config.yaml
norm: "rmsnorm"
norm_place: "peri"
norm_eps: 1e-05
positions: "rope"
qk_norm: true
bias: "none"
extras: ["capped logits"]
init: "uniform"
beta2: 0.98
lr_head: 0.00582
doc_mask: true
train_tokens: 325400000
Each number is 128 + 24 x the weight over its row's rms, rounded and kept within 0 to 255. Layers, rows and columns count from 0. Numbers have three digits each. The size before them is the row's rms in percent of the matrix's.

# down: layer 6 MLP down (transposed), 1536x384, rms 0.0547, rows 1253-1338, columns 288-335
# gate: layer 6 MLP gate, 1536x384, rms 0.0705, rows 1254-1339, columns 288-335
# up: layer 6 MLP up, 1536x384, rms 0.0716, rows 1254-1338, columns 288-335
down1253 098:097141170113138163140119118109170117149166144121133130200186151108123143145094108115147112090131156149129145136133120122124072131155135127123146
gate1254 094:146115136161176100132114150117108122141148126148173113142135099126104149107078134166093119126089117140142136125150118069124069100131167120112136
up1254 099:121116137112099090125149127163139146140071087110119125161135149087172155127076163153151155116149136078126153089134109108128128145112079175082134
down1254 100:119120125172119143168087137118129087146126168159093083153149106130140121114093167181129120116080113115122127136129127125161070131125139107137169
gate1255 103:135159130092100127130120150137131125133142130127150150186147075170133104111115121084141141108084111116098133107163124118139140127131165175076108
up1255 094:166141120115182150157130090127108118120117137144134171143120113110100129133084146076160134148096110154133131141164097115110150115129144168099140
down1255 099:149096116137132099124153093126097127126113116145144162132130162151180132112139151130100148122181134130101121110117082129125131141173160122105120
gate1256 106:106100120150107170138145135120169101118146098108172142112101126141109113133103147116141146096139101138143109097121159094112107143144118170126113
up1256 111:104144124145086166074084142218143103121127113144149145125126114120116109179133165150126109078118140123146127116094136138174168087178128133107120
down1256 106:142109120121153077119097118097140144144133164146109131158163059117120143111142132158137116086136162126118112142158095098125163134104095141132150
gate1257 096:098095114095093172155175148159126181160103102113136099153108122104102107126127144113157122126144084117161110099135119102104100122124131184098131
up1257 099:132106137111117149151138164155107153171177083122166131126115135069117166118117118148136108127121134117146117126098145116132144107131103115103152
down1257 097:128144123167104142115124119108137113094156082147170155147122162166131179135096100135133128137163145119158106144117127163115118082115153076136131
gate1258 102:108122101120123139106129093149106112086145147137133134082105133105077132186144065161158151087139116143098140112113144115159098158146136171093149
up1258 097:145111127127142148133148120170119098114122146121166148140150125123135100107147175078105166134157140161107132181143117140129117097114122155139131
down1258 097:116099115126159106086120124117120154101141115148081108110147150138122116129157147091141134126119131130122120167109139101132106144110125131123145
gate1259 099:121100099091166158141164124123127140142144118078156081109137141107115136131096146138135130135117098097156196140109118077128084119136126112153148
up1259 094:109137147110117119123072113115118123139127173125094107152116110131153082089115096113099141135130143156067132146175138135127102138104112151104122
down1259 090:087144144112130114142133110156151152189161139064101114148204100117130131121110134136144123099093114110161164176151100138142146115147144127117145
gate1260 096:134155114100162151156126128139100068097121124124117171132133138148112131142154171095095146094156063164129149120124118095169147153132094135144125
up1260 090:132140131144142117134123175102120105109131077098161126177117146095145187169135102145151153089134133123066130110064152099125131110108127099123134
down1260 093:139115123138109095130150132137143090142132131115138117116104147118088148108098121083119078112165121062095147094136133094142112127111137119101108
gate1261 101:153104099141117121141147125122083161106108110127161103137131099095103138152166143116098150130084138112128142118134141128140090148143076122117161
up1261 101:081170147144119133115122109114165157080125112090098118156124126146151134179134131133098146147179113093091106102101142145087100133148105120131169
down1261 099:139148156071163103166127149138133133112153116118125112125098109109100160115095151141096106149177113114075124088123155110057181106111151122126094
gate1262 099:163116136122140131135104109113142139149143131133161099126113131087125129138113103145124137117167120117113106114144141079106147144118149133129124
up1262 088:182127130110181126136117097097121135104153142121140093106110155091138109147134143150136096117178145161122134108132136140102135079131158123104140
down1262 087:084101117143094101130146158157145113137107137147153129115079126157130109123162203139156163129159144150126116122094141140095103120134126136095104
gate1263 095:110146125160161117101110149132141136122119170131105173156133106135121106160136101127100152105149142082167139138153117147125063141128124132141116
up1263 099:129106170147138144145081074120151118112126088072109147146117121076124076123134168091165150097145148115093126124130135115140140119127145154163111
down1263 095:098140101094172125103107089125072137174170149165138120138128095113159133140138136079100125144081137142126159177118120108107134112130130147130126
gate1264 104:132165119131096148113120115145137110079140111104139147162137101108124094126117127165090146116150126127152111100146130125128135129112095133073080
up1264 097:185132146120121097132104144135127122123103096094112110152143141094139142119089129109093150107145111130123148118132099161130120153115104118107158
down1264 099:091137169112097107091126129130149132159122133151147151099154131148087122112122106128133131156125132133136098077110102118176147153134135127134073
gate1265 101:145114127101151135138103101117169131147104101117156097143138132147086133143091132161107131122164126158167176138148160142124112129149171142164110
up1265 102:123119092134087126103129138145163146114095133137121134125148120192138129130158109138137141125140133100142116148111126135137137158130163129120088
down1265 101:094136141120135131140166109158166136084119119125158152126127049155150144131142104121157131126157167106136145137120099143127117103135127141118157
gate1266 101:117107095132114108110151108136129129136127152111142124171155104172115116157127094110144077171131137120145123140141122119143081142170139143052139
up1266 100:156080158117181102168098171137111100123112157099129135122112141153137146109141100140141101177165100147124113090162111086129089161120110134119109
down1266 103:118110123166074136114117113112132184143164118126136112124149105094135158088106100115166122129117133121133102117148123122100140129117145125151133
gate1267 087:068125142137168161153114127130133092114149148104113152137095091134109114153099135101111149108098102132138128096100135073143121150182153138098137
up1267 104:148125116110095129135148129124139132145107168137176113149121121106142183128099112143117097102116152067084106143137053107192100105135130138140082
down1267 098:174105117132111080161161126128118145100136107131126103143138099114139107127119159135189138115116100137126129164195105093112106134130155141135109
gate1268 098:094120120139152146104161099116104119117137114135143066138109124113118128151180141161135074126134134145125100154143141134098136134133135129124141
up1268 091:099140194094139079079140134149181124137180139158125123101164126149171137168167130106108130124119137150106135148111115099177158135160117148121145
down1268 094:130161109075143146124127134129097122139102138126135122129102157178163147087133090132136138088097103122116158123142135113173113114153136109108136
gate1269 106:090087116136156154134156135122111099079144130146167129132180082128111129104083148133130144091124130166102115173151127135151119130111118110095136
up1269 113:134163128141116138114155152081158119138159105143120140112116123133094179135137163152107117098116137138062139149125105142135137114170134106118115
down1269 111:053124124151129099069132132124095124164150164097136120108127031136121155127149145160121093168139120086129102115144135142065119160130146109111126
gate1270 101:096084071103122161144102121145109086127146121110136103141158103088150121141085122132072105121120124125085131153192105126142106120136141103107113
up1270 097:124111085131159126135102160123100139115155120106115168126136133126089188123127116094091130090096118159124125167127083120145136120103122123109115
down1270 101:161118103142090116132095161110122134145123131087106154118127112133146154188096117109139107129110140155105131112105099115131136105088109136149156
gate1271 097:112095084110121117127126074182132135134159146139115145106152144071123133144101121134117162105149087110095104114138107124122109110100131103077107
up1271 092:103113140126089111098141084154142100122151143154127135111106127097101160132136138084129139121104129080109096139118122155163150139100113093091156
down1271 090:118185127154144129119132176115141110121124091146109163130074222176130130083095117091118130138129118114169134136086103150101139162153145129126146
gate1272 098:133132094105138097133150166124162122134128117129143112139132102139071104159127120113132139111130131121154110106127115104112145163127110114176178
up1272 091:150116101118129138104110121112125060101155112148143097148119156145123130144088174106123133090106115136118140066142123128098141138094120107145170
down1272 096:132142115144139153121173123178112118128121120161109140110093125118147143137131122094155107080124136166089161101130106140099091138120154137120080
gate1273 105:107114110083127125149153104128170156127107130110165152137133088128111124132093160130114140107143102123154116136160079141120133123133172155120139
up1273 104:124151112074074133096195144166155120154113144132135129100149141134123120102176144127138114131104128107126128146160139139083179127117091145112078
down1273 105:139146095132137151122094158127102064143118160110087082152110170124135130127153089082146123155114144156165119095168140099138128126115126090129148
gate1274 096:097133108071090131117161121099130120145105132094132149159107134168140156110109097121173145117142117076094126097126138131117113095152148121087142
up1274 093:106143152101149131136122127096133092104126155136098151121100169154161096121171111132110140131124131117122111118141172160106104127146126135179183
down1274 088:122116144170104161148120140152145144108113086132138111145114171117118102132115145123130105119151137147125158135090138109114127147151074114147076
gate1275 099:134107129113123155114133129161178138114116151132132121143140093111129101111103128176133134160142100134140114108143159116166101163168106181149088
up1275 104:146121163158150135145135117091102124158143121110136115164168157134131122182172104150109119126111113103097139147111096100121120110081137115145112
down1275 105:137115146105147141168096108171104129093125148122126134128167159125105083130149116141130154124144102136096113091119126119121160131132138106138103
gate1276 097:117155084107091168126110102101147129131128162099133125133128100124092132094144153139140119145086109097134099135163140152148127114117108143124128
up1276 103:101117111098104174127149111188155110130109184177119160092160132119067108132153124122158134138152139114134129121144106110144130122113074136136131
down1276 102:149089139110147151147146119116136118099084145097129129095104124090162145159150106123111126121142126167113150154099132092106120141093110146090112
gate1277 104:158133131109101128138163085119106127140157103119142119136107121098126127152160120132183113103164094113136147158131130104134116148130134150137112
up1277 108:123160125108176131167110118129182135173140133087136108159123123100105135125160158129110084103147123136127113127128099085081164150124105111116103
down1277 107:114124113140147124133148104110133174109143116160073127082134060122112108149099138154162116120163141119102103153111106088082159115165112143133093
gate1278 106:115153156125110141123122102133177098136144161108159142179152124097114084170104154107123115130111084093115131123145123094189147173128162191144121
up1278 105:120127115116119118110133173086088159098159101166147142159084131157138150084131116110092155115126104136117118141095117133154140126106148148093131
down1278 108:115121104145130102099144121104101118096135076141145078078127133122088124098152147170128144123134118133086070125101096156154134106105106126141120
gate1279 093:124111110102091159119152099115155123168125083104128192127153131123074109158137115146123152143157085132157194155142140124135098152129137154113104
up1279 092:129105119115127129150135119123127149174150186198135111131135117135128135119109120157141122131112133173144127121143110133124122126148124138143150
down1279 093:101134111081115136092137099091147176185135189160125165132151122090102114184140103123091107161089091129147150147156108125112087145119111146128160
gate1280 099:135065109114151160112145147131154107100139106107137161130113129101112087128142148127101147141119094104146168156103115132072085119127120098077141
up1280 094:135152098197135121193130119141184167146154113147063136171106123153124113150117147171123134087139133177090114132165124141106175165112137170154091
down1280 092:148141098086161141098139113108148134139101175118151137155165033124113165168160139117092136139055106141144139113145141132118138117102175139113133
gate1281 103:128083091109140146129115135124131129113111136167119139113129104210161115178074096110112135161158106116151127078125100107118143143101162132149127
up1281 109:164160144131154126135134139143111128103109117125156095108178135106122126106149139116162173158119132168109133150148141105137112142130107100141114
down1281 106:152100094128152117113100136092150136094128136083121104096099131105104145084117084148112115124103150154113100134109119106140122139099100123137150
gate1282 110:151140096131151138124107111166159110112102113105175148161099129118144104129143104129092121100126086153115145153150074119099110137165116087093148
up1282 102:149126159118111110116086136148156104141134160080123157092117126164087150173098156116153137114125094127146149135120102128117147130110146151128089
down1282 106:145126141134117125112127145118162131134131138096110091110150128125052132148128111122151067165104129077116111145099142112100113144095143130116120
gate1283 098:115109090174095111124095127143117105157123123090096131109143101113154143155122151083071133121127123094115143132151105105099123154151111126159133
up1283 100:128141116091076131116126125161137133136136163099164124132133149125126110139125108118153142134163113074145145114139153138126134132110092143114068
down1283 100:132145096113152064127157139126130141135157117100136120142166123111109138137111143132119135118090117111128153133154100115143103123125136095120122
gate1284 101:070124077143109136124120113110208104108075115097069104124128118130108144130105119124149097116157092098142164111131102097153118161124104150137139
up1284 105:111111121131102134118157113145138159148107145149105074147124133176123143124107145148134103132127116104126140094109139119069109155114118146168127
down1284 103:112129139119115121143107167098168114127135160135070102113111129123135127118066097087104113123125157101143136113153170109132130137162122118116143
gate1285 104:141113119125122104148134078129128159129133100149096136106080099166142148182129112120113109126166137103132162140164127089099087120133138127159170
up1285 106:141138121142130107131153120098157143151143101114131129140097116125114152178159074120127120108121120137131141134147116112124155106147139117158148
down1285 104:110142132095114133148161102114137090123082144107166155148094171114147107116084191154103120087171117162104144136146112162124138103094120097123121
gate1286 100:121130173116090148123123127153196122125117162127141135118148120126121108181156114129108125121139067112108141146143127124117113130156107132144130
up1286 113:122100116122112101130084100159126079150142142147138145088136159146087116143129158123118117115120115111141148121131145155155122102127124126158149
down1286 113:142089104154130147097133122135065091170117120161131155147168140098160081081161153139142119126165138123158178088172152129110164115115142154163128
gate1287 092:150137148158122139077144156116111136161127122124177141105138132106134146150099149159109109107160128125156135115095153068122118080137149111133129
up1287 087:150113118100174151156110131119141103129094139135119148132106162078102144110132081141125129144182106150119136132108134129139142143135141092106105
down1287 086:136115116121147133174133123115123109139134124136107117106139131174138102114123128097122105107174139099082141123123121163124115103127112168101115
gate1288 100:176084119163116156168170131106136132141188108124145085141129103146093150127107139159129152146119106128112153118132124128145142124155131131168118
up1288 100:175111114158108135149099143117142160137125095161138104099123133137106129110121122159106142133089120154154144118136131156136145107148135107159107
down1288 105:133157177109121157125121170137132141136099166117095117113162126152158148109092132134108096126105117119096122168148141150162144176161110115113115
gate1289 098:128088089084136134126148155166132129145115111120122148146160137100116132141147162101126129122148128119098158127142141082173125129124176105119096
up1289 101:128156121145130123167130147124132128125124160148145104115133125135126118115155168111145105143092138139108157176125150138126142128119138130135108
down1289 106:102137113085120159108107098139115137188122141123152080136140123103132117125095143129119096126127083142133157162100121104128069120108126077140113
gate1290 101:127148143120152098143140105197148168124117136123132186134153120145105110178146128105140168134091075097089128142145126110128114121118106128119146
up1290 103:143156122130117121171140133139109158108148142131104108144169144114110159148120100116169107074151123112088144115121174115128106111103096140132117
down1290 104:124167079122147142112137175107170110107132109130115117112101209139129150109091127097114112120118114122144155143078091164121141159160138119107084
gate1291 094:138149151111102106151136146144166126129151135115162174113110101144098121152166142104131098114172121124113184117091111118158141114146139173095125
up1291 096:119131099166126145095091130120128143125129146159072142105121124129136142074102111163140158100137158174114134100121131134103119097172109150172094
down1291 099:155160164135155114134132154133104122118135090131137127149122085131153111104113125104159100126113128093104132117125112113167136160146123121119149
gate1292 095:119158133131158174133128131122136143096147123135111119127125082081142141148108112112092124102149104174129109140165167136143111144087164150143109
up1292 100:098171114115091143145140102139109122137114126122070130139130143135139142133099170150119135169136112143104144146155169176164097166127155116054126
down1292 101:107164144095151123118145126110129141140109122163106100086103062155158090123167159168097101126082087115144117095138126108117138133107120139112116
gate1293 101:126164112121132137094165127177122157177090101128165102160133117106098140178123110141130139143118103156124163096133177084131139136116130141116088
up1293 102:079130166115117135139117128141122119136131147072145117126122149157126120138203073087168108139138135134132118110111157137112151122117140112163156
down1293 106:102139161170107154114109146128135087093107161105180139111125139137095135176155141122116150118086112150121112130153121113163162133110196083122143
gate1294 095:117145131118102150116137094136102090149120180128156076158148109133116091145147068153118121102106058149126127151143137087104123171111141146120121
up1294 094:141098115169154114111113099151122130126078161160120090130125100081134136139149128107178087119132125132139107131156143127107129134129136146191138
down1294 093:107103080142120132124124130120141118133120117158132156148055188154159150128103143090131104125163196123115146170107098123158115129150113126135115
gate1295 096:112146079129087135160124131115170141120152165121133124134119085111129182153139130099092122145117147104144146131133107091119115106147154126122201
up1295 096:140106122126091163121124134092126093157122103158154152112120148133159156140113090105112134111147136148150134111110122118112112150136106137091140
down1295 093:107131177133136122116106135121150133147137191078146070130168081119088155122093156077141113169069140117117137090139159105125113117110129189122100
gate1296 100:111109138057085099140141119181121123115169127112157150109126100119102129134097118148130130143139115111107087096158152131100118177122088159141116
up1296 096:075114141159139158134124122118162084178122105163122136125135133146133102129138132156115128121102145123132121110154124113118118138110127137159142
down1296 099:093119117138134131125113139117133137170117165138137112123091143136081101107096108156118083110155147102120136120114106143106126109137107163120142
gate1297 104:111088113115138118132144101117130159180172134101073139142133114095111114137148166148114132180121105147146164114157113103131104153113110121120157
up1297 104:126103106133166121143172115168109094109105124058210074076117120146082136088115150112144123111116107136130086087141141097107135108143116142142122
down1297 098:077136142152060151117102112102125104144145168153117106124152106113138118152139143146137137153095146090120146125136150091150132120108171153112124
gate1298 098:123133105094127112094174134158166116148139123099106123108113137086130164167081131161125141133139083101114158122135175106129104121141123102103127
up1298 093:115118167109078146106133140075130100120154112129138144135104144086128122209132120130125130113144127112141135107127137117166130104145125128134168
down1298 089:155123092163132128161105116129123114106111053141121144142083216176140082073124189090145117128172179116112112149110136135144106076155108134130164
gate1299 096:150105128111123106100100045150112128182175137115149067123123116111090123143076114119171144132148140136129148126136165085094121115105152146101141
up1299 088:154160155101119130115158132200140165125114156124103135133183113106105166127177108119051091129132133077108152139153105120106119153146134110144072
down1299 091:132089177128099112094111118117084151159119156116107072099117124136093137118091107139091158159101132109142118111118172143107144157102158113125107
gate1300 099:132098122096100153131163133122111119130130101083126093113156126127105111124139175139163131126171120127090193075121145111125139125133140173136114
up1300 096:098117115118143115139127155115137109132117158108127130095120136098150105102140135166105137109154160156132128153170115109165132105135158131145097
down1300 099:120145144137119125137181105120081137152107087141137126156139159135099105135121100084114138132131094127138143139154144113074149152136127082118145
gate1301 098:153119074164076154145152147119137098146142170094133130167117099110133148159122133130126137118137091137096093122133138130150131164155112139117109
up1301 102:128066144106105124152081130159068136133114101089132121138103125180154159127146121141147117150160092122096119123091145143097162111130159103160105
down1301 104:157095143155143137118098119140090104134122163131157116076158063138160092102144129155093132126086135142155136140131155130144132096095127114100138
gate1302 098:103131144072104114102156114123144102143139080107149141131120107175117080154172150095119127144136101108110154125125083159176128153119129159117183
up1302 100:085160122148106146126204140108133109133111144160084138113125143067140094122124132102120088091122129127116129119114091156114124129137130085119107
down1302 103:112167113164128160153145146131134162134145138106143131163150172149178134121107117103137172146088109112119119125128138157152112105136142130115114
gate1303 098:149176134142117147144152142102113084136108144117117083180161109164104131107116120141089077137098117098057113101150154105137117156102126149129149
up1303 095:147103142126106159153104122139132116108177140161118112101111141118138142096121132126100179193147132118146136119142100116116162159102091132130096
down1303 095:120117139177146170153160121146134129137121143113163087112144082102114109166154120117120113141171064127087136106128116117138112117137134110117107
gate1304 092:105165101150141151126106093111136131121127164159113161171115113170158156103150118137152056153153104153136165124151171128112143146083107154138161
up1304 087:153122111121173131141118180135116166121139125120134127126120120139137115081148127124127131133144109190131129156180118106155146122101191123158128
down1304 090:142088134101111098131167111109149117099144070151133191137100173112118102135156146149120122136175175141130125141108130139134128121154145117099134
gate1305 101:139138119115135170150142100129150148101123171127123093141132082147155099135097154079129102116130106124168138155134157083129101139106126131153118
up1305 099:134117151144145136125165133119128156165176144171121133110134122147119080120116107145097200162128126134109123149102125089105148102123133128126145
down1305 099:120139178118157126129147110120114119203102169138151145156156161094095111161122102139106171111139147147133112149098162124090106137120168106124155
gate1306 101:058140116143154132117110138110130126131166098116153139138121125146149147126079118108140128114168102153119114143126093102090107213164144157107119
up1306 094:148130129131132115127123094138124155108131103138150186115105108172126114144089115157125134140164119130165136179137114179122149110105147147113095
down1306 091:118133149140135072136083113129164172120127134131148107087145079126114123201132138132160135124141109101106114095118106111137145098112138139118129
gate1307 105:096121108124138154167112148137090161117185139129100094128119093121089101130152107084094110129119111107105066127163136055088116151162154117145097
up1307 099:075128090084149145141092122118102147147153179112132113118134125142124113118171111132145134167107103123103106089150114125114133112126142103120135
down1307 101:096117127109084141125130143129158085139097126153166142139135179083137102136124131153137113140137135116132119132123152144140112119149136136188165
gate1308 103:103130050119134121140114115109171114140128126109167140141116133129122159161117134123149103124113102157141118155144133148116144201118124139096101
up1308 102:124095125104166117151144146091088141162141152112130105116104119158123122119107098121095140123103124138115106123140078100125138144160150151105113
down1308 102:119153135083149151140087124139162110148129156121159126141143129119159148112158162123132178107085126169135142126175106102126172163160144104134146
gate1309 096:147103160124129130132178110109137133121147125112122133133147132133156083124120118165116125113185131144156152152163144158133097141111118137129113
up1309 092:140124153135123111071125138141107095149099150110142134130151119148114137113113105102095162146076155109146128161117082140155141115127124097139118
down1309 091:106124137154138131126140152098126117119114176120098067123177107106139111130126134127140125131046136154134136100151166156122170121113099150122121
gate1310 104:133095131112147135152139100126157136145141153099116114158117130092112139134125152116101186112152131113129141129176105112152129152124126149138132
up1310 107:108189135135130101118111126129090139122080164143070157122164131161122181143122190147100121120091162103103101097137130131155106106118133146151112
down1310 109:107077136150161112113145115118115146122124154137131140104096176107154124171119140113140124145150132128140143146142126110086130122154112158113099
gate1311 090:093092137154099176138129118123162160156143136144136123135127137123125117137114116122115134096153132075121170141133140119124072137136128148164109
up1311 090:149134118109165169108102137146120142176086098145143130143168157133114193091130110129103136150141131110091142090140117125137133126195111139122116
down1311 085:183140116134100141138131141093173142134117119140134124138114200109133143096139124109157139111169138140124113161125146131115111141111113138105149
gate1312 092:135131156133158088096172136135108157115118108105153079153120111155125128131124136132146165145087107111126130133129103134137119112139120117126102
up1312 091:128123155141184156166127105111129128122169151178065150108111131131090125112141053148122130117128112135159149168140111118149115167166103146140117
down1312 090:104128142156138077141167134098157113098077135103111118134102133127116152127121188088139148137090138093127118120130119140156101137142128149110142
gate1313 098:094101104122173107153150144118128154144136149152097133147111110119151161179086104126093162152133117123116125157155155126118140152158136138151123
up1313 095:060124131131109057128115131136117080116115151097128125147149168158162121166108109074130109103153132122108105121139146150097112119136099126124124
down1313 099:136153130137110124128164151125145128144148130155141165144161177119126129122116143162120111085210134152149185125135136128099126073097126117159104
gate1314 103:123152113130103121105159114115141101136117141143106070112092092102160123146109125163149130087133115099124155103142097135115127139124147117126147
up1314 095:125127109127092091131155140098127151102147114113170146089140129083139107167112149135146146133131113171186121141123113116127138131120112101091131
down1314 097:119136136138154193134106098175126141136141140123144155156128122153167155119130130152107142116152089126099173116162142113134115147127120176111146
gate1315 102:122110109131129125160119163107122103122186136090138127127094093084142116141136162140091081135155072123133091092142145138145146195164147147134143
up1315 103:116149072136157151114147109165143108132110122114166122132133117125169111081109115151158149100091119140149120133139125101130131147095138141093124
down1315 103:127119099095160154140116122149137092109126156101150123121079134094112148098153096127126091160162166110116138116111161156136109094104146152088133
gate1316 099:161118144161119133149108101090179162079158134130104128163110112122131148152122101115129135087172100170100129174127127123152100120161130125128153
up1316 093:143128134133097174126135137184147133143125153133120120132154141122081175130138130110108164121132172127108147147133097140091123147092095099147108
down1316 094:185121121144106103132125161144172100096109104136094202115073196122158131132158105149126180143193117156133117125115122139155119084130109149116139
gate1317 099:140113120139133134145194144142105167147111102077100104120132135114147160153089114147126133137097122081108129161140125120077080130129118107130110
up1317 099:085114157134103122132131125175140118114141115145201063168157129130135093145169113127125097116119123112158162106135127138163113155145131140131146
down1317 101:129100146099118106108108135130135147136153139084143110103148178096123103154084150147118115127137130138113154136155112142141094173165149139126106
gate1318 100:136143107105070175128180145140164072134109157143120114138136155115144091139156159142145123141188082140119164123166151119110138157148117122077138
up1318 092:149114100134144138122154139127159090128133172118146127161132120178166122127116146135133101169140111127101135110140121107076136133130118120117115
down1318 086:170131150179128112179113115163144098110127062115111185134059210100149152116094141095147115096155173141103113150081113131150097145137114123140141
gate1319 093:114121114115130160134134053129136139132088116141133114125147127109144137129110129116135131159113140132094135134121127098158074158127158173138109
up1319 102:105113130148134103138149142094149110146157153153129191113159123115104104127120157139113159119138138078181136131135117141131098117161087151093130
down1319 101:127121084167131136121195128123135120140101089083145138125123133109124085119149127122144135109145118126149151127118110121135102144135128109098106
gate1320 099:144118108104148112123149101171134131129134166160122092103158111132112120188104141108118134141125088135158117174137122124127132158160132132089167
up1320 104:111160145109109137071126129151120152140165122113109133166134146176143168133144076133099133150138143050136169116118172145097113117144070152131092
down1320 105:159146101118132097106107125122088110145146148120128175134121183091107151140158107134114119123143128126151127137143171106144101124136084121143123
gate1321 106:094106114119106136146148134119146098147107118099100167183147102103091136109128177132169109067137130122086110120116135098150135184170122138128145
up1321 100:147109127125137113097096128125136114141105113102121125137168120154104098109138076122103122109119125104154119123135123144091117144184114066160122
down1321 101:174119169117142070147096115134172086103175109127106122150107170131138138134125100141171117141140112157128136127106134115155130090151126132127137
gate1322 097:113118098100098113126138155143113114163080114104123124092117114137102143113149199141116149100128111111098171087130150106123100113163179108180110
up1322 103:121168141118159134132148124135143163144132079133082141151136097158107139132135168148101176152090146114098150063083148120132156132104191134136184
down1322 103:160118151178138120118120136123133094137121140172139161103123189114149115122123071156128139097123166116114153126116111128136081168115119108096130
gate1323 103:174079128146135151130119119109123134117106139092137088135156136151152101140132137138105166144179104117145170144140103106130120162133135171105101
up1323 098:151145150106144111110127131140132136120194107106097102099113130132113117152120078126150176098103138110116057138135138183107124099111129106112111
down1323 100:126129135131113106136070154117154113121170155105113128118135089103154144170123144153121125126091087131131114152118123122156154189125130145174156
gate1324 097:160126123111151100095141115167131095154134117138106122103166126158109137139114098120084133168087104075141134108130108118151120146139141139077131
up1324 091:122153151119155098100106108150146063152163133090151044156138135137126105159156097118114165193112145117164149160155157142131146117149147143143167
down1324 093:105145125133140150170156114116127112097095149129135130131066194147146107136135113078098121124150096115170097088113122117138163149103113109124157
gate1325 099:122100108141078181116180147111140123149117107131149113088169127124110125126114159130159151071139144088144139125123105101128112140134162135106163
up1325 095:140095138161120173188149098108156158110144084157140122116099145098124137088159101147124151108134140123123193117113119162124126119104119135106151
down1325 097:142117141122117093125136163191101108131110113142131110097097120152154150111128086126133135117135096130122118125152082113109120155138102091114107
gate1326 105:154131136117118140137157113097137143104105123107161117137126075115091106143148117085167124124144109136135131165138118120133122140137174086138126
up1326 100:142110135119123081167122131120146115143118103095109154119122144111106111168136170100095114174168098101156147109096105133110138136095126102118150
down1326 103:109145108105118123121138105105148117120193164091104109157110148110140155128103155119138151076129153090123096097127137145146124123153144115141132
gate1327 102:117124106094141126160136155144122076108115161132113094108135087156116120153106119124137139121124141103107122113120170103130084145132116132154052
up1327 108:098119166165134104139141117140158097075169132096157147149142137119147086135160117139131128058129110122155146117128101135102084147062075131151154
down1327 107:152120128110103114149143125116145123146115117122130125151142100120100085125144117133139124169146149120141124128166129111145122111152117134094159
gate1328 102:143088130084123128093173100140109133170165125129138153156124136145109155124110138159100071109138092104136158060151136109162089140171071145139125
up1328 092:124129122115078110130149126125152153119131137134117085131130136120119091148075150175131140095126134134116146106110148108154103161111111140088096
down1328 093:138133155074133132157100084135118128101128128144130130117143188145147146122089095104117118158098142132136148134135084120101102123123139112143155
gate1329 097:124127095129155146130134139129119128121140149111099108156151130147053121135089164156130103092086107092149139127145065136154139150162151140055070
up1329 088:097107161133135175127137161153111135156156182164130134134143116077104139087146129080132078101118142072161120163107111120099129148130107099157143
down1329 093:177100124159139053130133070174118125146104083110118138094174174142101129156128187144169153135111132157101099149129167113128190126105105144143137
gate1330 100:182127118143135140079144140116125089099100098114132111189145116166166126139120113139157115094099110145165145090123123116083162114118134163113096
up1330 099:137076126162169146116128176146180087100124165154142104132122124166105135115097092103130146074127132126108129150141124132148147124142094165128084
down1330 100:114122124101113139149103149138097156137132119129170099124156134118122148127166120104150138146107166122133154143106133116108112154153124116085139
gate1331 098:152139143070144131117169097125099129145119133101117162135081116127143075138142108121142130108127088140092143112121104124156113101130087138118139
up1331 096:159142088129120127088090081110135222142176135147116090126144120162131174114124125185176154138114182114103099141134166097095117125104136146102156
down1331 093:144109172072119126121134091086099106143148150084097106158163033131111086159148148145098106137152124094136118125174108137121147115112139111138124
gate1332 103:144123135110156108145152140108144145101116144126178162141154121127143132171114093114101159135135094130094129163148111118146129120160097185120180
up1332 100:134129114171127110174099134093110112147163159074124135132078125120173144128086090097105095152133100149131092142148134125105112101142134150131141
down1332 100:151131179132121100107126100116139120129142157095122167129137128104109124109064112157141083121113143148163124149127130161121116157158116180159117
gate1333 107:149126088117149151105112109082107140135117132100154116159109055146109107088118131101147117151085120138123128118142087080108107125141165124110079
up1333 110:096101100116110137110122083129125099098136115094101112104111132143103156126113105133106136143146130083158099145125122150116095098178114166072160
down1333 107:129117090155174165097122158099139109083128127153156128144123126131112080151173132151145107155107133160135172156130122131131118158120126135175137
gate1334 107:113141104086141179155111065138115115086092174088156109180144136081113127143112105136092169116137125079143146114137107143181103151138183143075085
up1334 098:095135161151114111135133122136146087113109117133109129123101124135139141120122133112085162104116144139119108134081116167115144109126127097113144
down1334 100:126139104053125125122118114123114104131119124132129099110152086130110132107118143080143139125076157092087141128164143118093174113160119110106103
gate1335 101:136131109127159149104129093101159096116118163160123080146142117111130114141116122169109128140115108175169135119142172080126116141143146161116118
up1335 104:135125150112175157160110141158117136082097077129142169123131130068124142135108119111135130122090099113163132140113122096118132115114129127158170
down1335 106:152154118119115179069126163106137151137080110134123137153141117104139154158122115159142156114198129108141143141136103124163117090095129147143081
gate1336 095:180108072153090157144108097126132124120089131124120112122119124097160135118136147092110117077142118124140139103123156147110113147155157140121141
up1336 088:136149125162153169144144152156094154120147135159102118105127124121119082107109126124105134156104112099124095124116150102135109133121103111138141
down1336 091:127177110132103106111104092101141105131070127109137174123115167114156133102101182164125099112144132132160178156147174146129115104133104117146120
gate1337 104:141100123132112138070123139129139126137149119119121142157116123149139155152131112126086128110104104091098131155108082117160105131133101123101142
up1337 093:151133139155129119115109092124132148114106131108159109142155144130121145114143121108142146105141145096117119113148145136131089163136129179123132
down1337 088:161085131151115112121131113126115115164129122157097123173182033102080133101090174177151105148127140130111149142135142122107158117162138136122132
gate1338 099:123139160096124178137102066129141158136123145122162106102143106119138081122180110101095106108140105147111168161156119087080086121109143133141114
up1338 110:147146145128089115144156138184155166073158103182134175119126126135150119148137142116134136174153138144137135149176113149140103094104108107096105
down1338 108:160167146165134185154135136144139146132135091130133107120151176110105129132132155134147145077115151131118154127087079122121152130076118115148132
gate1339 094:093092110131115100105100153129146109130082145125142155158135094109123138151094143149132109134074114158126153107126132100118139151111145137104142